From a checkpoint of a small transformer trained on Wikipedia: vocabulary 8192, normalized queries and keys.
Each number is 128 + 32 x the weight over its row's rms, rounded and kept within 0 to 255. Layers, rows and columns count from 0. Numbers have three digits each. The size before them is the row's rms in percent of the matrix's.

# up: layer 17 MLP up, 192x64, rms 0.269, rows 40-86, columns 0-63
# down: layer 17 MLP down (transposed), 192x64, rms 0.309, rows 40-85, columns 0-63
up40 104:116198153125059152122161098101111079114129057146189115087098100106145119116198181145110138108109128156090125080140137105149137073153123119137151139094117113099137134108114183182172133110161068
down40 088:112132139131145120106080132091133130187178135117097167198144132160124103150105117189186014140123097117140174137163103131101127176101143087134108151160096093150138078133163145172108120114097138
up41 089:109128184150128099140135131132088142111151108127094161123120110082187128198142115172155111082105074124105088137161105133135182139103101170193167173101109137108143038094144101126096174106112166
down41 097:138187156094189102133128158156095136207119044141115115160144138099095118130145129139074175158162177169123091125110162101155167132123133157056140110143129139172052159126096133124114133119098140
up42 101:104121102108109091099092160160181114117169089122094134110136137131185135106135132074081217133171119128100136075132096137122107203102149071079105124148113098103102154163142133101162066130139172
down42 091:090101150155145137141220149089113129130157113114124145129124110111086098101149105109132129106136179196122134135165129141129151061099108166148193116141166129129162182132159140111056042134112080
up43 115:105152060168134104047145118151095138182177139125082097140081126115087181163145107118136166123126106109166111141107105203126109133138086131167176140175149086148119098114103165126153172153112077
down43 111:097117155100152072125112124131161148128177090161117171125100164106146106089107118119149119115109067068108132128124070094137123083200082099130061168142178089121162125139155161169118131186175153
up44 103:194057109152167129112083113119170135101127155168163107142152165137138156158115165109149110126096155108183140094155139143128068087107188117227112121090069162121132098107136115153125124093122161
down44 114:138121173143167132159101150105133179126180168154139182134110133129168094078115146156161134156115157168147062175139081179149080153069138147168109054177099113127112089128142151133085123114098093
up45 091:183119165122152138067073075084148147176146139157103132150110112166107209110112127132117120189102092177127160188134149090129138189136129126157153133112144144168130119108107056174134127112076135
down45 078:129114115064173133133130131156114052103174131126168101074137091107145097142126079183168160135110102100124173164076129102082150109103141134162132115154090109175163066119136082192128101152163106
up46 103:149145124079146092010161110159114149120164130156171115127115123102133129121074136130101080155087168083085183133189151116097116106098161108128103144199118137121102130129101114130160089132157175
down46 097:140141074152146145132142122112127150164139097144202117142125145118094141099144184078153126129213145097122100169105127021158139122169147181103145125132154153102051106169151143158148106133121115
up47 103:144122154185164111162112110192098110096117113117159104089141159129151108124233108129064154087100079153159137128180113130103135141094158122141082093146151133135124154126128164094123143094104040
down47 101:166126170098123045117083147144101145121086087163104137143148125166141089127183098098111155122093133140137124145069094096172163167125143134135166143134179168185083194167122158171122144121112073
up48 105:126183103071157097111128098106152067140132060090095152166143168167161146164119155159091181103132088146132150108111136181108105133132109125177091064114138105097052135124091128114133171127116079
down48 127:142191086115139173076195141152173147136117094117154119138147138165149151128156146114109146046133151163129197195105136103152082114133116156129132082109124164142109086127183131143105068099126179
up49 117:152117160100075079078121173160096147119156124150140105135133161152114113074150118143086128115159093069116101117135150100137084157129119043120130137081111018086110104109121128084104140135086151
down49 128:152117064073120138157142077200193075158177088088142153091110183169158101096152101157138108095169106122108140099109120135135123193142095128147129111164120129109122121149126131056162083121129151
up50 094:132141143107139182161078151202108105173163102109116115081081072126156129202141114144060111133096104152135089086150094133114181057118114140098088109138097112121151077109137129102128096142173122
down50 098:121153162090120189110212097176174202155100155151100120150130146173127147080105129100130128061120149098133089150100125073111112136123135181119108138101108139162138144178142078152085121134069137
up51 110:172150156149160101101172134130177153124132116085167086150115135160125216160155123089105156134091057126149097116131172093026097138167108089132078128105142097102130128141151122163131085125150132
down51 123:106161155145108159149183130120138130111101203105146121171103111085081075114163120167191071092138098075123148140108113141120159103137115140129154096104042152098139110083152150058146135156094145
up52 091:169109122112098051053133131098171134100118075122142166170098113121174188127149113110131113151130090127117138128178118174198129189129122075196125108100146132106155163122134087142124186131106130
down52 096:141141176141150139113124125119128169183137123146130159105093118132134104103109166105123063114154156139131108209116155084164132157154112172206110082136160183149125077103138069143043130089134154
up53 112:130148192162094153165133105157165141145128111146155137174082132103083099138213118088106099110100126104104145128129154092160126141170190101126153192082067145065087138088165143157118122099113139
down53 108:065159133140148087197071109103159160152225129129134165094115111081121121091185103098112104128117115137165070133139142155130126134168188069112143134070072110107158124125131143121148114103121138
up54 090:066194117159128115165097119111168186125109152155112134175152143126087181122118185162130142138135137113083100115144132093176167082146137063142109077151088175154169102143126117096090079078103123
down54 084:168143150171151145191141148096115097174171140114080200139117131084081157140056113158116131088098109133118115063118115184148110117145161157104149119063094129119190149172135108115173100127143128
up55 105:099129162138119118042101100179118128141145149122193120155161148164094179081178104143079145159110149127132088110097136112149164137115179082125098153101093070117073087152101152115147168109075145
down55 126:143100127115130091177086119112171106124128102159119088101092097190158196168068146125116120173157147146154190065110169153097176085192145114130076107125127092102138169135165099124100121114120132
up56 091:111147120097136081128161114176090110135122102112140106179188073149158155169090122152169108098178128144157215093120115137099032123145132136123146135076089118180101137125076131091128136113110108
down56 081:124101112140032117177149134196118088138162118141181120099133084186099112084112093105153131094145108130156172135135183157090055099157174122105120071136149125129115123120166138155123173158129156
up57 105:186133132146104078114116081125164156110106083138193130092136168121133114153140143102083153096120140144126127078155064068116122171160120149124073144136164111115121142131119184097036061097124117
down57 102:088131124149200087144159177077156141109139143142086058155126145130165121175151087125174096177118104124132135184066104121160138063097156090136089079142113113116086154090080109153121144130137107
up58 102:166210122158153096084153094130174157101079139169146149111167128098130158112158128137060171178118101150198196179143116172123115148145105153102069134108109164137094094119127134152104143113139111
down58 115:094037119090131149131166133160108149136111084167132136116090078150154140159125159143108206090140101154090144094102130089168143106109092090127104115105139167113163186088100103161164179069115138
up59 098:152165157140189050079174155167086125173131146153137139108121158155104132089107170115102061160154119118103163164117131173186094136099170180133201133111101120152104146127080118129138131100159139
down59 094:136096121120141160128096128185118122132157156077053165087161073129142110151185144096153133134123162071096091194174097127179135087163098139114143104133163136110090145083183157140098084164120138
up60 091:158112111081161079178118142163196153127047091107172097131118104139159105177162166138144132180119128086146146132105171120113132115145117176115098092102121144117153103136104184136146178105042125
down60 085:140162067172130126059074106159101098156196142149110115091151140069116131098107131132123129040116110145088079157118082118122121130109146143133162165155156150197137178144160137084129103122135168
up61 107:163087132178187129072116115104127124169204113151107077169109113157084119128128110145103151135158104054096119131158155086183176119115102134122141179083113073149088144116161109125152191119125128
down61 095:152039127117090122129107114185148150128148087110187188115136165186175123169163211171111125144166112139120147064147153090090154147113117104151110090095109099134125121126151124108139113080103150
up62 103:152192136141152170148101084119150169098088079102142129113166102167107123124163108145041127201083122153107160164141134129155128172126112094163160109129180155098176071111129157120165131133184124
down62 103:084128063154143151116103181175117144224114126126202136146144083092135135079122080119111122117080135120111133154163158125141103082174146064119136090128190107113166133129092134088154140155144129
up63 093:131173150120108159115084122132192111116145097150066172201158093157166159104127132126129111116113077111096135115106062105113158097108169118163061058140157122139173153115095123159150071128109095
down63 096:097197151170137081158144161074099056162136161145140078106108154144126191140165108152081154141120141133189101074151187129126117143148118174105157150164097134145122096109163116092166125159119170
up64 094:157135196136192141088119110195121106172167183140109139148093104128189106125159089100109126136087132090129119155137106137139115135163123188146070158109089106082135060119087091123145148107093177
down64 113:099114116149124128085078100111118188122186111169190128115175119120072168110102124198103156122162144121136131083106159144070118094107147083089136106147138081132104194077114121093097094118089153
up65 092:077101111132134086122197188149130103125137126079183157131129109105189085078126092166126089129148104091184082131157104167115091099137116105129131094162038102127141104109153135092113162115120086
down65 084:118136146092084140161101085050103064137070094163145130115173114151166135136166137165109063141106178084159188060120112154126113133109142120143171161138102116111105127145088165166135167124122168
up66 116:128189142123149150096139134184149154194141159145167132091087088149157164172158114131193166132105094178119141138075143138118144113114160127147190060142070117143193126099117114147088143155125164
down66 108:065111123166127123099155170147100130153100143104209155140100131129075159133164088126190143111074101193079168124154133133128130110114148117179154109149140084096187150135084135109108099130100195
up67 095:107125120067155172143166083141129145106191156116138155138169127162140119105161155105146175184176092130131139118173122179126153108126185104107120082124114144134123134169097102078049103093119051
down67 094:171174096119122066114111146107126066101177092081138109177102125101061067112094080136111172086095116126146111164130144144108146084168119113120167150126096122113126147119153136076124143181147203
up68 094:146118086136093114130166128087148059158118102184152032168091148140094118144170132139060160091104138126128105191146092117110092156121110102131122102129071136106119096166066124151082110155124124
down68 095:122157102171110129128143136163167129113156166135092121127168117135103095111072112126108126071139076115079152176184152085154152102187128118127116166169180100056113106116158166092150056150169147
up69 096:166154126061153115085083109098127125088124138168121121152066107114115119097115124093149123139089087081111109126237066129167142096130116157158116126130117069129132101142142158139150197153086092
down69 091:115141124102118071152169143122135157122155118109166155102175175113176167173134166117100036122118146156137160107157114163194135071101124111117153099174099160120169052142150141082078118135118128
up70 092:156099093070132118093099105164105164098147122099087075110166126134146218113131152145105103160091165155139110174162134107110063110128123093085083152114195156148141109081092151146099096078128126
down70 076:109078120143142164138104118107134091168124080121167157138165166101044098135171104169158118157131108070129116069122160160145159105160151059110178152130079059103140101106137104119160117157138091
up71 095:114102113129075163137094078130199122174146139161136098175132111175148144100125176105127069104132108109197099096104157125095099148096119143171119130100129130132188067148182126168154150104063112
down71 081:168045098110173173100117142194061096112142110120154164130105160110082079133111135104103124173129166125121113153108101157113132148107097120101118085166098156153068073102084155099130122152189134
up72 096:162141153136149085153173159091126121114151129132122122064166124121134147162085122155076098103118086094176126134129155145096088077124157075147184197122138110155147136064195073111164154149093098
down72 086:090100087153117135132120116122108136124109129114127151154139150119208103177121137192199135188178133138119136200160080131144140095158152060125099123190165121132142086173105164146154144161130081
up73 089:116134155115108104115182142127155086150146087182213099131130146061103140083111096130177105148134124079138137171126076116155094155084115107160109121193107101097141156123095189189101143158146116
down73 083:155210150162108108130108138035088155136151124103118128095114125132107098122118156190073078128110108194131110108131081108157091090115147125115117173068104115123089199093103125097129142159138131
up74 106:137095128083160095074109121157186108151075109120138105127147104121098107104151079176106083114135109082149130132158174084124079126173156135115134133080139090109146119068110128081141050056143159
down74 100:170166137125088182183095159150183177119096107122101118145095169161161095127177107180131159162137078126112093147161192099106087153185155127122169152091180153126103103157090118112152153146103122
up75 102:118106131142189005099149132108114069157151175141185132113116108134109097122152153121143100133109120115164106111195062093104158145105168132131132154175126149125123111179137145155108137178171141
down75 101:096169136178135140080115127181184163087103130142145177120142099090125137074088093076132125113113133116132127152102118052186144079154168141060147189111157120134151114105122166172171117131154155
up76 113:140146191100166143125156073158122101109097127104203106138109142123111104152206147180116177096140119165123129130165066119134076127162115109151092080110164181084118147136142147178138167085149099
down76 123:146197154092139149124136169179153148128164171101156120131106121139117087128136126144152120118137092160122104188070087174120157172178069127124092143161175117146100178111065084189091158141152143
up77 095:089087144115123049152137180107085145148148131199130134099109112108121161114104097149078122143104096077107115153159164182152110154053178134139172135083156105151148163075109148169134094090130134
down77 086:165097159137097115147126101069080191090113105092125081104114207137141119113133197104163156091199123148123133150087097153096115121169115157203132113097092168108140160143165131148129144148149151
up78 104:141132075173107170148122108100090095178147110140170126173044091125111178157148145134124122118094152128126157121132143087057110126197102127142113098099105119140098062096142139129096096106046128
down78 107:109089139103135061079131142166142098094162115150073072095151093082048095131136062094154148132118153115112116116151105167100138102069103166126125152095164127103123197115092129154130120143150077
up79 112:174159166135122135051135124175159112183095172170116166122120111131113109137113123175126200062081114126164144143125153055156111095103116152155117088116103120107142114124189159108120174169113173
down79 129:118157177172079131123100130084101147148133143145123153160135174190086196111050126167090153109151102147109142148154171118111134140144150095126137167088113157087169201183110132144128102185152128
up80 100:129119143103116080135167114205115112151161112144165056097201140101127108135138124209125146141144123092074161121133185104102078092092088118119158173114132105128083157168172163094129123145137104
down80 090:126126172093103163155106137151167163145142177169067059155149119098120143085115102123131169148125129147068042121126158123162076135093189100165129165110192137088135160115149171100124133133138113
up81 091:149114097120112162157221079148115149129110146200086152144135144159135113175132128121088124170058189095137160117185059100105194108103124140111104109084118113151117104119136142114151103114163147
down81 088:107158044169160096140103093177162169139121136115126159107111121139096082133142146198180162127119092174177151146094197106085145093125135144156135123156066126112092159101138105073122129164112104
up82 095:098245134131173148071087129127227168105132138158094104089144168144157128134144179113087107120145139117094125131179108146150118120107125151083135125120106143081091129123087103179111119136105146
down82 089:108037090162116094193126149148103071124175122121121112162137166127106127145121151164072139135134081122119158112088118105143118178133118075175105098137140160161083075104131124087191153165168105
up83 101:122135142101118065028157093149162154095136085134182138142138113134103107157144137084165174166137148081124152160157116150185112098171156122140110123178171115070124126153104129183131158114122191
down83 112:136179131097147131136128177151038136142158110146150169112089118135112135116040157069070097143115144127154112165099152110187141082169106101085146103168164101100097129158124089118134181114119105
up84 103:103164132183141140144119132141126127114139039118152108114106071086116079108142062160134127109139108137125194054120132133077086074061163108097132125122115157123126133131165196125131094082134108
down84 102:099230168155141127114094132134172148138141161166117082175111065143166129108093095115094113094153134131140122144133108083102150119132172106176123074179134169159073149094139138113117112064101167
up85 105:138112169113197155128134138143131128172175107102129170136058146091088169121147106114122118095161117096101115176179083143145144168118106126090141198072143077144137074125150132171145163135081071
down85 111:141073155127160172105083077130066124115088097159127142167138160134167137104098054108134108128156178178124125120131168153080142102103086071089180197125142117163141126157153156105179118131104115
up86 100:097154088197136090136114101090154082165168078207138164068138092146118107175097140160098159137103123103100126173175153134116114112103143107134157070067147117108104097149093124104172125129170145